From a checkpoint of a small transformer trained on Wikipedia.
Size: 10 layers, width 192, MLP 576 GELU, vocabulary 1102, 3.4M parameters.
Training: a variant of SOAP for these matrices, 208M tokens, 3180 steps.
Each number is 500 + 25 x the weight over its row's rms, rounded and kept within 0 to 999. Layers, rows and columns count from 0. Numbers have three digits each. The size before them is the row's rms in percent of the matrix's.

# layer 7 attention output (transposed), 96x192, rms 0.132, rows 20-63, columns 128-191
086:513471525447519467522479495488532486495497503531550493562500488462485477505496484510524491480514505484466497472457500466517497479490531486502527527525516504496494523511511522525534530504505500
084:497473446539487483477512484509486541522471497534488490508502490490484526488495495590523471532483544548512528496507519519527483499442473479448468505534545462513454474481486442459486516517526487
091:488459527579505517483486485522443494524506537518495485502472489486485552478472508503503517505541497489535533528499531503492512521442538490462512482520516503488492495461490546497477509495536520
086:515493491515499526476519531464472517495495528476461451514451533515525496508502474537525499459522491471472485465514485505514512515461480479468511517455448492537469492529490543495487526509485511
084:514513485463460495487495526478513523484517497562501490563510493503461506469521515487504530496517482462539452488507523522499474505521517477481502496503517470493518476499524519489501494551490501
084:489479467469493521504524539527509485474498480500510492469498500498465469493526518477484554510523528500504510518518492443492499535509512563469490517503516510572519526542518505473491519512515530
087:489482525535468493479502548500472508538456497479473461463505524510535484521444508535484468492502479500469500519573522500492502504515496523510533509489460550499497494519469475469493509523466534
083:522504513488502489527516487484521473501488495489486487473506490486504514477532502490514487514475484487555479476534479469504511518483483504561471505514545533428487514535500512546534492502492484
089:515532490544477506491517477478547527486527505508526481494469477452490460511483460502505507492520476510458480507469490506488479530528506477523494510476528509494470541528497490492532482476484462
087:562496550498501480532542536484514513491505501520488496521462491506470475531498486518516508510514540490498503472533504483513488518491503509517453502488501467501518507527507465522519499491488482
082:471458515517474565520469480464509512521469481477482500495502474496505481508497481514489526449495487526483510484505521472464459495529452452497488484466473496526515551509469507464564476521527465
079:505499499529495510515505492513468521467473482490495506462477462506450464545485452459491458515493524509490492466494519486526472458483522443517493481495450475471504485548481441521490547524508498
081:462502536515482522522522491496504499487498463502497538491512561496485506510504498480497475490501476536540492521536515569476512472566479511494502470487482509524519526526516509501477496499487502
089:469470509461514466514480464450476495466488531502504517472464499510487477454468479461487497496485453523487489480505494535528499465493553475471530533508474462506493473520554505501437483498493492
087:475489520498533565491528472492512492506564493498500492504490542506490511526521465544484483497487499465494519509481506507497469544467514472479461489489462533497509508537464492498482489518491547
087:454529501464480556466504504490471470493509468556501524529501496504510528505496484550488520503491457553472501484502490499484514530497536442486500516496500485520530478485491513517529509481530475
084:455507555476497517485507543488488503501493512478513499496526513455525494502529544505529492529508551462516563493513512479497504523483475531475482480491513512514498517502488480513456522519494474
087:540497476469523466520461493488573539498509496481544506520535452508486526465533481535497500506487510501490509515512499503475454475522523481523513506471522426504509494488502514505516494481525464
092:512512503486467472480460522495508488493443495492491464480512546518487488509515487495492502513541504512433483505457514529505504507523495468501516503470489467502489510456486471485473496455515529
091:477491477505496504487544560515494517515506489534513503458541484475499504535529493491484540532464494503514516514506503482464518467523482509477451511505509569517494495484529495494515519478487498
085:520475448526551541488490516524498494491429478506497514502531504491482490471475495533521517516505530492530475493545478515527469486503472515499519529500484437512524517514437524509446529548513473
088:559501479489515502544531463449550528503531481524486456487493531452518486471475518440508485490529538515487493509541501506543467464488547485477504554489525505474516511485522520534489545536487512
090:523506498567492480461522532561520459474520495468463484507494519514474537526494488510507451460512525506501508516530529537503483479525471463500487479508454462527494462477504459466470502500509479
095:481475493507534472481489463512521502509542470469496487506519470519483455511514530474470447459499488502497514477541487502498464485502480497522501510485499443555505502540493476490537508506533513
091:503496452470468499502550497473508547524460520478498519517504490489480505497480499471532502512476503503482506466474489496486472494522499473531486553526484475541459482521511434491499512461471504
090:526513510480455497557510492512477555488502498549480473529500514481500547497494505484490461506530498490498502482457532469502465506514524493528485472481516462502511484464485505537524505498520513
088:503538500502466540516523471490514453487539486502542488448500502522472486450474531445478502471489484453518524504514542500528481502506502486551443483518468511550502484533486521462548505534459507
086:502503519527502541510495458468490518543485515479458525507445532482549535471511517483495493520462513492470489508530478494528481495508480478484529491502500494500458480521484502517508521503534482
082:538478579456445467543514501513487501505475544497529540525504471502506501541512492487479494531460480489471484506503453515473498525517508480502486469498525520501482504486489522515523496505505478
097:501491479505538482481499501538501475477515517528502528517526524560496490502505502482502486481502499515487491503529519545474490507480498510507516478520514556459509506495488470472486536531524521
089:538522489513502490511528520473527442491487498480485525447534450506547493551504527484507479514542499494544486522452503492485491485491520467539496467532544506501490505511486487472491493516504499
088:522505530508520417540468497507534526483511513477524500486467505496462523462491478532545484494493493517522517503544500517484444517526528509506515472514533484511484492491512467516460490487455488
089:489462494545498515522510485505519458509494541485472482546490521526505496516479507489513545552484502502520498505505512503502474481500550474521488509547518517526512495506510506500496522519562556
085:487476473465476508497519510507474533497480499496508487525543481539520506503523468530498471518489433474515480480487484496552531476544492532491475524526511483511524518504481482519516514531458541
090:512486498517474504536557516491505502488467451543493504470497525504476506527498480456537512535503479508506479462522511496486505490475537485497465506496530516540481498509489465527518492480520506
087:536470484530467456467507492485497518539503496490512477547450534494520531474468521544531497465466500507491479486521497487452512453467505475501484460464499501504531459491525493457524515507484480
086:513498514436510425475444487469520487547478545467487500444495487492520500455549471505551510442526516474453486507480496474508442502554501479509500491506514497529452495516476525481501481523496502
091:489511519527534463532483411464487510499562521510483520524521471457509496465518513519487456495502521512506500477501536494493459508479455470479513471510490475457497518524461507456493485571500490
089:483556496494497441495524503533498519509496504553486490450495498503509521497447528550484485493480506481500464479483479485489538512513524490512494550515500487497473456521481450526478486454463506
086:461517455538508470539523514525477468517521466467509476458482551530516482548495462525500499476554497540508483468532507529505521504489478516490499460504462523499475494509517458513532475502474511
081:492493436558495482500550508457552529489523541507499532538524520511523496530532500478536527510512449487482524454527476525484507513465520476507504525496472507520458509494535472538500481492521472
089:535483515498531500510503505517478504508510547490489483450495517532514504520508522528495502504484490489499504517494508505515473526503474479473479523492502528529476501505512538458506528474466502
087:533535475480530504503491452503545464457506536514512500516500428512476527488518521479495480522529540455529525497479519520502471468444533530487493478485462459500486488481494481476428515534481546
098:533515468505526528521472534496520441492485499538524487503450481517553484498491516479493550497485526534512470517477444518543510506474486509495523521469529462476501493529483515530487535536515504
# layer 7 attention value, 96x192, rms 0.152, rows 21-63, columns 128-191
070:518515495532517467534476548481552495487520550463510518465468513509485468480504483466478490495483479461537496500496470466537452504496547463513485522495503460494504529535529480489500479485523519
075:522525521502513479491510524474517494489498480501527497510444512517502539485525513469478470524491486530492490517497515494531518521471501501478509459509531509466554471529473488490490496463511525
076:516500464497504479488511494545490520513538542458469480493501502521474498467482488513500478507486557447492518513516514527515453506493508502484536498474520511526479523493534530522501506518508494
071:471499511521471534470473507499501524505490490514537489500474496510536498528500476478482538496504507479493511470479469475562545461468502485531455474482513509513531515511471504499516493447490485
069:495502530517537510518497504451462451527510522537550513513546467497482486477454485512526473491491514500511463507509459492498496510495480489517473474498492543469522510454465520491500512544518529
074:454469519488527498535505487517504508469480544512514479508478492495497508477460499500504486501501515477499502451501506525478481481490532502523510511472493482473500449507510502462480528451529529
073:479499498506491512529522487485526497513466544455500512514501505456501539454492462491480482482512470503521493549590503488526514468521507483541517481499523491499527519516497464489463503514553536
070:543474534518515459460495468553524511528514520474539524515486517515498479507454477464499532506518487560484513534486514488525478497497500542452518504505522555471485489518525507474509495511487490
072:480482497519468505426482475517526512499492462469514501493455485475494505499474538509493490442486503485455510499528485492486499494469550486529501479501522461475493501496507509501530506511511518
076:479508484520537483486521483477472511483503520541522478542490499505532533543463519479509480469507469498511459483460509531484473510547498534498485494457493507502470491505497492547514521483499506
070:526503500477508496466454522486489518496495519470501500534497494459502471526438478492469506507483512494486479550521486498482482531541528496501513512463523509482520523535496525473514490462495504
078:533508461538512544513515506502449500509466473524488523517504535485482502503535506525509472482487474481463519509489507511498503506480469478513492549494472462488526496476504492437509457486537507
086:484472493477556539536517498535500494517477507521528477495479478524508484517470509507503513447547550483485486499503522498509490499536531507503488471533525520518520490519518479505513471478542511
086:513531504500515502509559519510504524520527530484522504520460493518541523489485425487481514478500486490479498480521513515483472489465532496535466521500499524483529538469435501505448530501528478
082:486495454523466459476491494481507483515505482494474559520493485495494486524543518539519518498489492523558505498526460494500495519488516477548483490522533518488529517501425465506520510485505529
078:508539533521520479460515500443467547502475523499480492545524509542480519514472528482501516483506479487488499502549527458501526513446519501453456523534489517507513533478506514501447496497520530
084:489482518477516531518508527540505539486423480507504554525488502531481494492486503528492493485528533502499487494470469488491480472521492493513485463488498509480477448554511522459514526525475525
086:554511492513487484458506512535503471508489525497496468429462499487501562450487471530490525527494506510493522523455474514512528514472474508483542468501500541448468518468483479482510486498508512
087:501523500542535532477550485526480545531541515538495483510556534556499536498509498512551555526509491489523497485532500474454525515510492530509455523489509481477476519505503506529465533535490553
080:485534484566487514515487501521499521513499480549508485482536488546488532499500524495501462488504510502528513488530501502519486489479485497530529509491489468513505532490504504516482525522484488
090:429495504487521491482463499504489500486478506501482519439497476539503531490502522486505520468530478514515510527515509528479484509483478557517523535494511529511511486535523490529496496522461495
089:548474509527501493521500510541508506512463491506508497486504535463443492492489512476487481532485537506472509536507480503492479470503504523449526476470446513536532517473591468490534468516507518
087:492505498501525472462499471535475520490483492463514509536503559534493516524529487474469505502526479468513519461478492500514486497510500495486463475462485463447546495518501486506516498485559522
085:472475487487461511490484469507492484483498495502473544502492506466527485464488545537504493517502534488497499489474500508500477495558485538525534489526476486513472505540520527512526525512502533
091:509484515497513488501504533522474484495509523535448562507448480495513476478471526531475444491524467507485512485506521506529481503513522515542494515510510548495491490497513501526495483494572472
082:535503481518465466509488466474494498463507471498529496511503541508529463513528535448516492457512504501542469529535492442464531509509516491469482527517494485552510537535473523528531556524499515
084:509498548524473513505495495489473486523445512450496503477506475473551472537542514484514519543503499534466469559516492525489467541496481507501527512480486479513486485568504510489525519465548457
083:459486521502487492535501528501488478520483548500493472519477503512513467473495481512509499478516525526494484492498488464481546507468507497497433488547496475481494497482507494527518464503493560
089:484486534507469489489477526504497508480503479473532481498514516516486520502503559469505483448503483516510492505472497493508482468521531488497544514466521478483508514516514481528551502490527480
085:515505514504469457483475476517504494493507503466503519518489528507513440505500527543542567476504538478547486519531491484475496464502541497495486530510482493506435466492527539508495489533538435
081:501534531444492518544500478503535506487477500511532497510474523484511496495473494507488502495549538469457488493457522490520491466530467492443473498543514485494510486459502481480506515471505453
085:516480521482503528498520494500485483505514504513526487490536504528486510514487497499501536500460515512464506509534484499518455482517470520548528482481485502562485460483521504537515492509512533
078:521502492497480504469484491546491519482479496506432533504538493515466525501482504533516497457503528522520495493445501475504507525493470548489499494457516488507537496522501532502505524522489476
083:526508512539516484512538467501479515461496502520489527484533506483507530500512539458546514492462563493498468488508518473475456474476456583525472513469483534489481535517483489511483537530524509
085:496465495442461475513479508452540512465546456499459524492495500498504508523496509493444451516489467501475483533562443513470489494516472463511546504494497486483487486554493508484534543521467503
086:483500517473510512539539477510489504481489492480477487500471539497500497477485464528516474488498522460483502519424480472499509477498523504474480489525528532498509502472515485477489523500525540
085:474528490466433540512477516483454506495480458463459528490472491508484503505519508465497498472560524500470489477475497515460463510490489470477531492558483474499503504508478511491507520472525447
082:525509490483491510444501544504487495469538495480490493476520498507460512463513517468467496538501507514480470495500505500490471567498527501462545480466505476516518515462493464475488549524506549
082:513476512523497523496502509528483479534517513492515469501483481493535510515505495483515480546523518477418484500477503506499481467490490497465475494479507507482493478457526512538511508504511533
078:458490524510501491492516535522492465572477521517532497534510500518494487496492505500491485483499468502495517492505472520471539481474495502526509564474497501498506519465535506552486529501521475
089:509468513462496522528442491473502499488478514436503471531482512496511486479526494515514525484478527497480533504517521487491537506496498434441502528518531514496478484494470522481488487514534507
084:545482447515495488476556523524526506470494533441530539522473527477501487486519517468472484496505532505493536481430487532486465473505492490486537486493514485496500475540528524492466535528515491
098:512532475540510476513467530529506500475478509483508492480510487526505538482503524487536501488573492500527486474488545497497504478505485510524514525487501501523461468497492473495476515481532471
# layer 7 attention query, 96x192, rms 0.0975, rows 32-95, columns 128-191
057:493528505474517494520511537493468541536510572503514481516475500515507544496516507514487449550464516508461534482526491502556504505514475557506510543499502527487521521510503540511476508480523469
069:458516519528497501490492500478494490517497466502478525486501518472510469487525511488463471492516504484504493490511422444563535474478502495462469469504507517489448488546482493538487506511463508
071:482516475535483527555524482488492544518510464518491484487526459478458549483489484478465530504510496501506494476542487493467502469481514524508514524478478496545497453458494489483486476481543538
075:488486493531503529469493480476492469507499530460518449480487441558504482528490464492493529529482442503512494481501529497538505481480486459531497525505478528480501484495498502498511492488525529
073:501487507549531547478465446473506484514471523457475512472493487502544478490529515495503490527480490487535491495481519518504450516518432482532507506521508510461475489526499498490470511528545505
081:506487513485541502493480494501522475521511478522446505487496545496515478478489516547547490508442531511511483508527510515498502537526533482500492490534495477465479552498492508493481531537462470
086:505518432509465591507537496436471522473474480533504483521504480511476452510503490470503517538480500521493475475504506524502488477485495504549479537497487519491489506489496507508486500527546555
096:485485529479535506462469498488531455528475473487464494486485549521520460494527527534533479520443520487532492536500495508519482532496463484465508480510486521477482567473488529511488541509460489
085:528529514484473521511523495518441544453530511544500444565525499511490513474500500476486547497499464497513508510490504467501509482499503519506482467486506496516561476508543482499482469520500524
106:509523474499459500524556497520517522490499522514537546536527486485499549483515468469499480471498484514455523473535464464471515462487503466536506477462518502553553458500514479517511479487473505
090:509499482471541508502497488492536491510517547499487471497515549540498531509494493522492557549483523477573491533471559487539489560487474503474461563511500493504516524501491486497490495457551538
100:523484538486538497505491493471513509544509550497488477467504489487513452488524526521553512483470520480511480525493494525536465510517485498445552497515506471476452565482505496513477512488460485
100:504557514505526530524503495475479537475525512555474518500547502522497476452502511493519485556506502477492521491487513504466501498540499514503525545470503496487479486492518483495508452477472505
092:501474471479490529461483484521491536543501496537511462508481506523454523481467473506485528451490498558488502543468464530517512534506510492472525445521473525468514503499467528481488511498474546
099:509474494530508552436532545474475472459458486524505533523478493478532507490529502477521492467516515482489497513498512493507524489471501480547479537503535483462497558525517514471492518510509501
098:533519475558522512494499499469489519501487497552494529520505542521493511507491506478467525535488512498509479492480506533460489527493503482511551560479521490461483536461499504499505498512536474
088:515525453528488507494508514523460525527514571501486440491495480488473488510485507463493503493510508512534491506507496497529516485503496526469511506503457515489494499473441530503486488471513462
100:483493517479501510521509468536473502492523494510521510500530474456510490507481481548501470503502466526481492490521477450510538487444518530528512491525499481466532498526524503522571522541456478
091:458510493500524550471503488500488543543516500477535519520491504481473502501530523485460528516471501523481501508515531466504463499487469506491494516506514527505504497500466494501484515487563537
093:521507492500491473474511501516509481474536515468524535530542520502494469498438488465524538478478491498479489482497494498525499472498513515456518474519489483532491494504530538455463489507508501
089:467503481504493485502528480467479485464530467519506541498490525514440482539506473478473520491498513570532528447469518501455542496474450467485517487533500509489533460512497470514489514506551499
090:498501476461474468438473487499441505505517484520478447481534518467479513498515485508528480528491452495470519526458469484480481511508469522468489485497490518488525516521476526508510478453479477
088:500519511495470522492489499531490506481503485498491458513471476491515492554495525491501459535464545470488536488509448493484483469515489502551551497486506498533526471455506473528517501539509512
091:473448480503499449513490523496482485471500521437491539472468532516499484467522496490495490486499451525502475502492472505469475501579518472494512526498478470523455531463489506494501498519445524
096:519505493434542544520481470464512519507508511465502495533506474516539473544510525464510498493502482517480471495502492505532463492504454484511532549477503480458461511493502516529456492473515517
091:507487510498522493481510473476522507545521471498492512491434511477512530455483552490501494490487506476484481542524497494493484510468558460476472453503500525528459504495533509452488485525454457
087:544501526459483470520487516509517522495514453507478508531450495488496530493525485550480447528522493509479473536489527492448520529512540467548486465506508529505507474483484484505544520517513510
090:504502475526507520547515533473485493481526534509472527490482540508482504521497519467433498529517522474480451472510515524469495501490518497514524493467510550530484505529564483513491489514550460
087:523456490538534500517505504488484498462486514461461472484507501469490500516502499518529452509473523495509505571436479513464488503496458495480501491517529477450515506472520503500496488511498478
097:519528508472518511516496469504483541460534523474507474524511469513464518491511496479487474491515508485504513508460520480512483464507458474456537542500465485528468495493493514494486490545506497
089:512506466491496466551470506497511521505525532544474515520501486511526532488514491495512485483483529534489520462541519498470479542524479482526480513462543486470458494473521474446495518461502518
098:494500511527499511511483468507475525516553471499518539542517485541530489521502526501472506515490514493443525489491503483507497498509515497493531462509486496490488490500497530470533477519545482
045:529545509475497500507515510465486547524456520530475472481446475536484508513521482496470489493439489521509526514507460488483482545519514474471491475509488547536519533490466513448511490516498473
036:515473472525501530521530492468516484504443494551492541453487500514483508486536491495475515460499511518488486505472505482523477475530471495504480534453528465537520482481503475490457509487537458
043:497536526489534496530457532531486509515499499526522519505515470508486476485462501539518518495532499462483538485489505539505555514515551550512506549500509514515503539492533484505466469491484500
040:469511507479525547474479507485477487484523499477503498520553460503494495512513542475523538532486509498463485466452522498517533484512498516531523501490480556471492491498554533520506511525493562
053:517524539485494507503442537534484521503514496524504475520504512483477524469457504505547534499524508484484491537471455476515543504545567503475535464495479484509510518468469533480466488483479507
064:496555509486522515517493519513485554492503554509536498507522496536502499478489508520510544525520519459483507497461474511518534504504558500500555553473527457469529512499522544526485483480485537
088:458528473500513507495499490498487542473511526485515481503496501548497524475486541487511537484504494467492486481469461493510496506510502464536510567487490432492491477518518489503472491487485501
060:477506495511492470524514486502559474519493552520476564509515539491490427507540487489475465531509493506534538482544546541512463511452483516546473494511536511487491518529516481505544487505502490
079:512481497520470519493496499440468455513481430503499512492498472478508485524482505496456493485453522523471474495524503497499493474497464501475528473505486571488506481495493465476535533518501488
085:478487525488502529463480498500482505485522483468497470499494454508503521515490534488534485495478523504460484510450463481493508480505512488516485513490470498519484487480508541506490502479489489
105:537550467500518496526534500478482510504469539500523526496508505515520519485492514503486528490502497477525488484564512505555521504510505496497546521527522513499522509526519461496488527524521537
092:487472544501486563476477541497501470544525491501484493530507480492514476527500518515539474528466547554478508529460498490443512521498496510488458491510482566499480510465495557522536518471472480
117:531525457491487490499489521462460528455479549448467499472485510484508502466444526498529446475487460459476508476529545467500535505497488453460510467554517495539491489508481491512506498494500486
122:508546511454474478448492506492492461517505481480525479498530499491466475484507501484487523511508529501483456451511483446503512503555487544464500491511515501519521472538484484464486499531521535
132:489525557501517524481516521501486493485497492490519469472512494531491454492471465467461484496519547489483515458504512508493490493529506457464492535495481448512482508498520502480530545519491522
122:497494516511508449452528506496475478542504498507483533524457502531502494494472508474488560519545547498485526514527526466526522506545488518518572529512517473478486520478489453476514491476540464
130:532528494496511531490472516449510494514544462483466535473474488472473510485518487521510507534494493505524520507492496467529498526496479505478511517482522516464523489521492491512495499508508511
122:487509487524507473490577476480451476473529497512501453474462453481497512493518501520487523518499470513482519481456481487453527485506500469489474518472527491475552523514508495476494488487479499
116:492483506501526512548501541510497468485539467516520493508483493515432481467532518472517496503504477469499476513505476476507456520471536524510511519475497520494489475513507573491556474505513506
131:507488475479509500502543518497483491487503492471507535501492540492531457486485469490491492505479474508504490527516511482521524526452496503474505525566518508447497481512521497529492497523510522
119:513533484511488459545513518470501509520496462519570512507508503481510479491525476527522487473508464487491485456491501486487508511442507524496531476478526493512481481497525532472479515501521538
132:538516520515557496479485490523527506539492445496491528529480483484524495525458472493509523534504480531506498473554516517458484529510486494525486484505492492522507506526549487500546520521478471
123:469550491519473562503544482497517507512489489505503479511467517481481527500511525522529480492519515504475484532528490510469521453447515506510532493526500468523513499515504513478525491504521478
126:511539473536511483503549517503487461524495498470534525530530506528494460492489515478513488475474555485459520516528510527517500497498487492514454485513530486481537470510490518522546503519480545
124:516543493521520517475528553498525515473500520484516494473507461497518515512484528475506503498535497535489478506546452539508555520479504474440500485473526493485523507512513524458580534490485529
128:487501497532468518484536449518483465503500499506497529503449503469493500500465509511479479499534528489485480540490490458488451451561492475518526506521498502539500484505510481503495515500482508
124:541477482524513475503499483487499520447548509524506517448504487514494460456524467524499466537487475489497520517500512500533519481546487500475511496488479500471475491486507496494541507495577544
128:501466521506499477470510521540482542490472525468525480466516469490467495478528510504495526506437497492493465456534547489472516524542492493549482501543482557489538485481519527501472535463502484
124:551518470516504498484507538506528482493506494511480506507439509520509454506512505502490522485507497502486515522433537510482456509484481460505496467502533517516501482540509558497512502516524493
125:459495526511533545487469515486485516486513472487505501516526512509526543477514492484498505495496496502515515467549513458504492501543520474470513453494500530488548495489442554500532515501488500
125:462494544467527501537528549471516562480504485502506504493482483488494518507514511499503506450493552495551549516534485483496537511515480503559504456529499504505524480517513487526531482480457485
130:492523483443523496476506518510490502528475543511474518495512513547491498518483526457485491496505537505466543507491472447516468496486526449509490504538504431501496501549507493504456482511479504
# layer 7 attention key, 96x192, rms 0.106, rows 32-94, columns 128-191
066:498500501478466450477530492496465525509538417502480552529477537502499507526510499535497502473528528518536481514460474473503427473512525504492521527495550507532505461554538532504504470483463461
068:549522469524526481519567531502496533473525505528546501420449517564506496524487460519552500489520497496487487508456558524496457512475507515486543510513433487483511529468488493490468479454513459
078:485519486510478531509508533483520444456471469510483506473510505569500465528511468477528506496481486507530472468478464488478507484542539498466512527494496493509479511500485466510492505514519547
069:550545516450518547502536502515500500458503456539508513489479497528517516516491507498513511478501569482532530521544445487488509490524484509497534517514520545552521494503476466485497492455485509
086:521508553508528455531481514510514516528506550533497500518495489468502517481476515496478445484480501506493505519504518491463520511474506543516451480483507461535539502514511511536531529506492506
088:478489565524489476473482532516505508514516552474510436483490486454491498494461482516457467513519480471478508503495526503511490530471471511516466463530504475511497514480510522528517541522467490
107:534486516485495462529495476536510515523552491516481485539464512496491520507461511532505441511531497511472494510467512480522484495459490496502522476491511510505522521505519466523522547509494516
109:485500542451477518494473517522488494473537512506498498501502470502499493528512482505470468492533514473494537499475477450502498504493465539492479459547503516536569511504550491497503512508511503
109:522478509546477487479507521459494518490513533460507529470480551518539492533513493430503509496493495529504482485443496494448484475523486500483481522515507465502499489478509502501474501491508456
089:498554467470532511468510472512470518475538413453466444452509511474458494482503498488521513515533504493527512477498526517489512498466459475523497495542516518453484523526492502495516497458559544
138:525519512477525492507510514542511478490495491506477491504507457493477504503503506542503454505522555469499482526501519500515509502498519501505573500498516505521471529493523503489516568511506526
091:550546458470517485501532526486482544493536470483496492504471497571509493521533538482495521515516502501494514496464556502464508508455484476496522488499494508503533502492483490473492527456506460
099:466480507476516507495501519488529477521511494489515516520557470519495513506551514553477508519511463528490504514529484516556508493477483515484494492565481496485535516514496486470469551510478484
087:506536510474515535515514499490483474481529486489530481532459441461491510518463532499536479562524517494521503510504525474544519484501520520516479531502493503550480519472505489510481538454489490
095:456530506530478540494518493498509533482489535489498481527493495529494500468519493561475479479540448454469530458512505474455505494511554487483524525472479493542506485513520473499535512490525517
097:473516551504499502492498508495474536519584515495524474532516488529560463568538505495498495492514496481476539517493545496534465478480503510522554486480499508528509522504503485513512561498538486
094:494506504498491528536491524538451500510516528508517496529526509518532500522478480526486478510503459502475519527484509489500435493492514516530494487518493476490500467502537483480492500454517518
090:470491504499513526485531495507490488486476517509453470486497507465474523496508523505550576500511505495523506456511530530517484511485536486452515464525545536473507526552470509554490490507511494
096:506489487500487459501507513535454483475444521500519481484522496515511521484503480522543494480491480502536514504514479495544548504515524549453434513495477495535528480517527524505516480500480529
089:486510467487526532546503542528528498517484488528512510519483503526480504517545502464498486475524531531537502500481511487480485511518430472485463481485509550531502483488517522497541501504489536
093:537492504549457526480522523582512489514501547481542490539495452491554500492492493464525505468501550465483485502507509487504511465512523537495500490481525503475511508509512533490476473477483494
090:532503554474489500509476561466504492509514479543515509476443506557473522483496501523454494454509488497511491486530492483458540504481493476446538500512471463514519484503496526519523503510535494
091:484472511497513475452483515507496504469521523489534494441539528496471528518511510461536510519504517515482480476551516454505565504526532482498511463510514487471497510452470491497475516493472491
097:472559474477481542538473469507525517530535507532538482503543475517467499451498515448478502499515525530541531532463500511446515523479468505501555505499531490508541501526475470509516498519487482
100:519456502507511472524472552490501451485527508509502475517449482517507460504530492522473497522509531446518522518468517489494515517472491466494498478542487496540473546493546518492507541475488496
098:493508506477479496527517469510495507487479523533499497502531550485518508504534475475477535475525526505507545454503483517513524479533440491495488474502523487466520499560483513515554490494535444
094:503466493496529488496488500471506504516487491417521515490519499514524503456530535508522518468503492483510425477493505524500477469507537466526466478492500501495476472538495502475512460504501518
091:469501511513500434479519485506540516503485497514500529516511492526523511493488483512535522468492518516511520522550462506484484499520472504535518509463545507511540484508503473492520495511480503
091:485479564481499455481492486469512480451500482446480484487517479527500507531482502513490493488486495500480510497473518477517484474502473516524507469484467481493511525510521512511521481455439520
090:476470519515457493483501498481511489535517468520475514497503498559476506495490508522494483548470501451497495484503522517491508509492490479490504486523522505466510500519528502494457448508450539
093:482518494512492534471534493472469489451506535468522509492503478477510505508504515447480454513503515463503496537500527474516465488481499540495476460534485527487553486469497535464516490527513483
093:477512494510503484503511483488471513492484521509476551527461509496484509508505527471471474485486529512497488465482490491508508488496421544546474485492488578490541534469503489535530527497540436
041:493483506533496537525499485507517500530536474543512519519537526523553480522492529509546516536524505462527512508530528501499530493503503556499531517518532523496502495500535513526529483511541508
043:511503536508495554510524501551496531541471532539512442523464541451507530464468507549567487520477494468511491496496483478477489554480493554505494485524500532525493560498527483470517506473487511
038:474462491484515505450492463496495453471500552458498497482532475470506541516550493487476531487475445519517543526506488478509502503531514490496474463520506454494477504513514494549524515511496489
042:480513502498513524499465499516500470493543526486483524465531489559548474496479506443500484475530501466489517469477518513523500458488524525498502515503535491519522471495476550518511483528544509
051:486502461481537500482509510470521471545489563483481523470488484542536487540549525479476458517494486503494521493522488530558494464518508498511492529482521531510527494487544500534481500499506502
059:451508443442490528481512489465503538480506466505525470497485471545518500525534517507471556512505464506514495506514440497533540507510511502477513534445475483467515520473500513519529508466503522
065:508476512454449504492492497504463521468505442460516444518513475514470492484483474527486513510529489545501441508471490475496486504525535507508488450505468544516505477480482567510558489479523560
055:501498533546506475517501506538528456521469522510496536474536514485471512518496458500524487485477501482495505514514540495463472513460478510521494542535503516503521486478479473480422518537475472
072:499534481477474499493534483484478533485458440502520445507472487476517504490482537492474551500469462536470494494475476481525512462499478482493510448441470488510439466475519514486563445478526517
068:497500464513471549475508489486466523494539460497513432492516488528516498502495527508459534515509496560508469490499501496504479495546520510509512470474478559502542484470470512504550494483563565
126:507508511478464427509508482484502524508442441460484521517477488483479503493516505492513535489479474464481488506462491486492500466455464490506480490507490482501443479474515481503482489520466498
109:496505490467447465470523483481464540488455440461496468515472469467497502473478532492475564488448461531469485501479484471509509456488478487484501473437461488525460480439513521486538438476503517
121:515484521554491510503491495482486484507504510481542502516520539526471524449478462491503512551516494539487545524508506500487523490432485526511537451491483468491481491485491501479558517506473467
113:491444491449467485465513496527467458502554509477508497502478474504501446456529464498505502505470517462502481487544488473499491521477482521475493487502512481534504480492501537451443489504436481
130:532467500523565507500478465531475445502558485462430494487489516514509483508525551493476528456490490521502522537509515493546547479461485499486512492436456473504517495523485492465490492509496509
119:509548477488488491546515508475502509510501504474499517511505509487486454520510485505504515499522511480492485470476484476551538515478487506533567456467511513471465476521506513543497496496475486
123:526521492520518471482481490466567482493500491497500523505510515542480538495489475466525547542508488514480488490469457497526462439546504477509501543515537538543494494492513558520515479576502485
119:473478503514506466474540532498498500501498426513486495492506493499525488477556517472483493491462472499496507484518519479499475485484490502503523525544485487499525493503518484519525499470500547
113:447480505491533511538510487469536473503480506487488506527517454480448561531501509519519514508509514469500497493482500528533460516489536466491547508532490490539542484464477544496524490512535505
125:499519523492506510502525452467485526501523477463516500485516484476491512510517500488453455457491502541508514447479541479536471543516557512510490515484484548502484476520505541556473456481488482
117:502472462530501508475499529483529550477497486488512475513522521441506515505522491477503509456547522495485470500542531498549483486520500528512524541469519505505510520506483516492525499527521504
121:512513479476446521524491519486494483521522481548489537496503512501446485495532535466586529472525481494488487499504484526524526505542498486497512463489479484499523509486538485480510504481527475
121:478482476531475520478489481487519494474469438471509474524544496536506472490480467513500475538513504537487471498502472524495486498485513477475477502530507501508508497493514472501480493505500511
127:517498510537467542495506526472501457529524450520496486497510476516446520517510494504503440462515529469521527484512516526484496470445507581504493479457498484462495499533468520516483470467503522
119:524568517513515462543517518518519458467530501501479464501484484523525498458520550498452479501469486515514454510500478519495547465524479532532496426523493521463531476492507513511477500529491473
121:522532513513482495502459480556490519523516461507519519511504520496524528541504498517483478514493534481469475495529489527502492552460506440527451533515513499511480485456512526523511488495495505
115:524469495462544506466487530516503534450515495540496525568493471490465467473488511508435527511557548490478510496505489507489514517464491546516465492478487490502501502460454494508523468513474504
124:507489518513496488503486503517487527457510500514517505507515521499492498510487501493510503479496517506440481544573526517495555498544492470521488513479475551529451498523535499492466458487527532
118:513511450489504500512451505519512479485481485513499516491459470485454495513492484496477537500495506481480455502509499489513495523516488479483490462482486494467454488560518463525482540472481475
119:484523489536521524467529510464504491467541457462517503503484488501487510459477517509517506477492559495505513543485493462490503549502496497491526510510500477504515488526473465495475481471497459
122:505473539474485490518508488494513505450542496498524517500469497498467490516492453492538511497453508506482552518520495492477476496523498488492466505475486479477535505469504491499496498515502485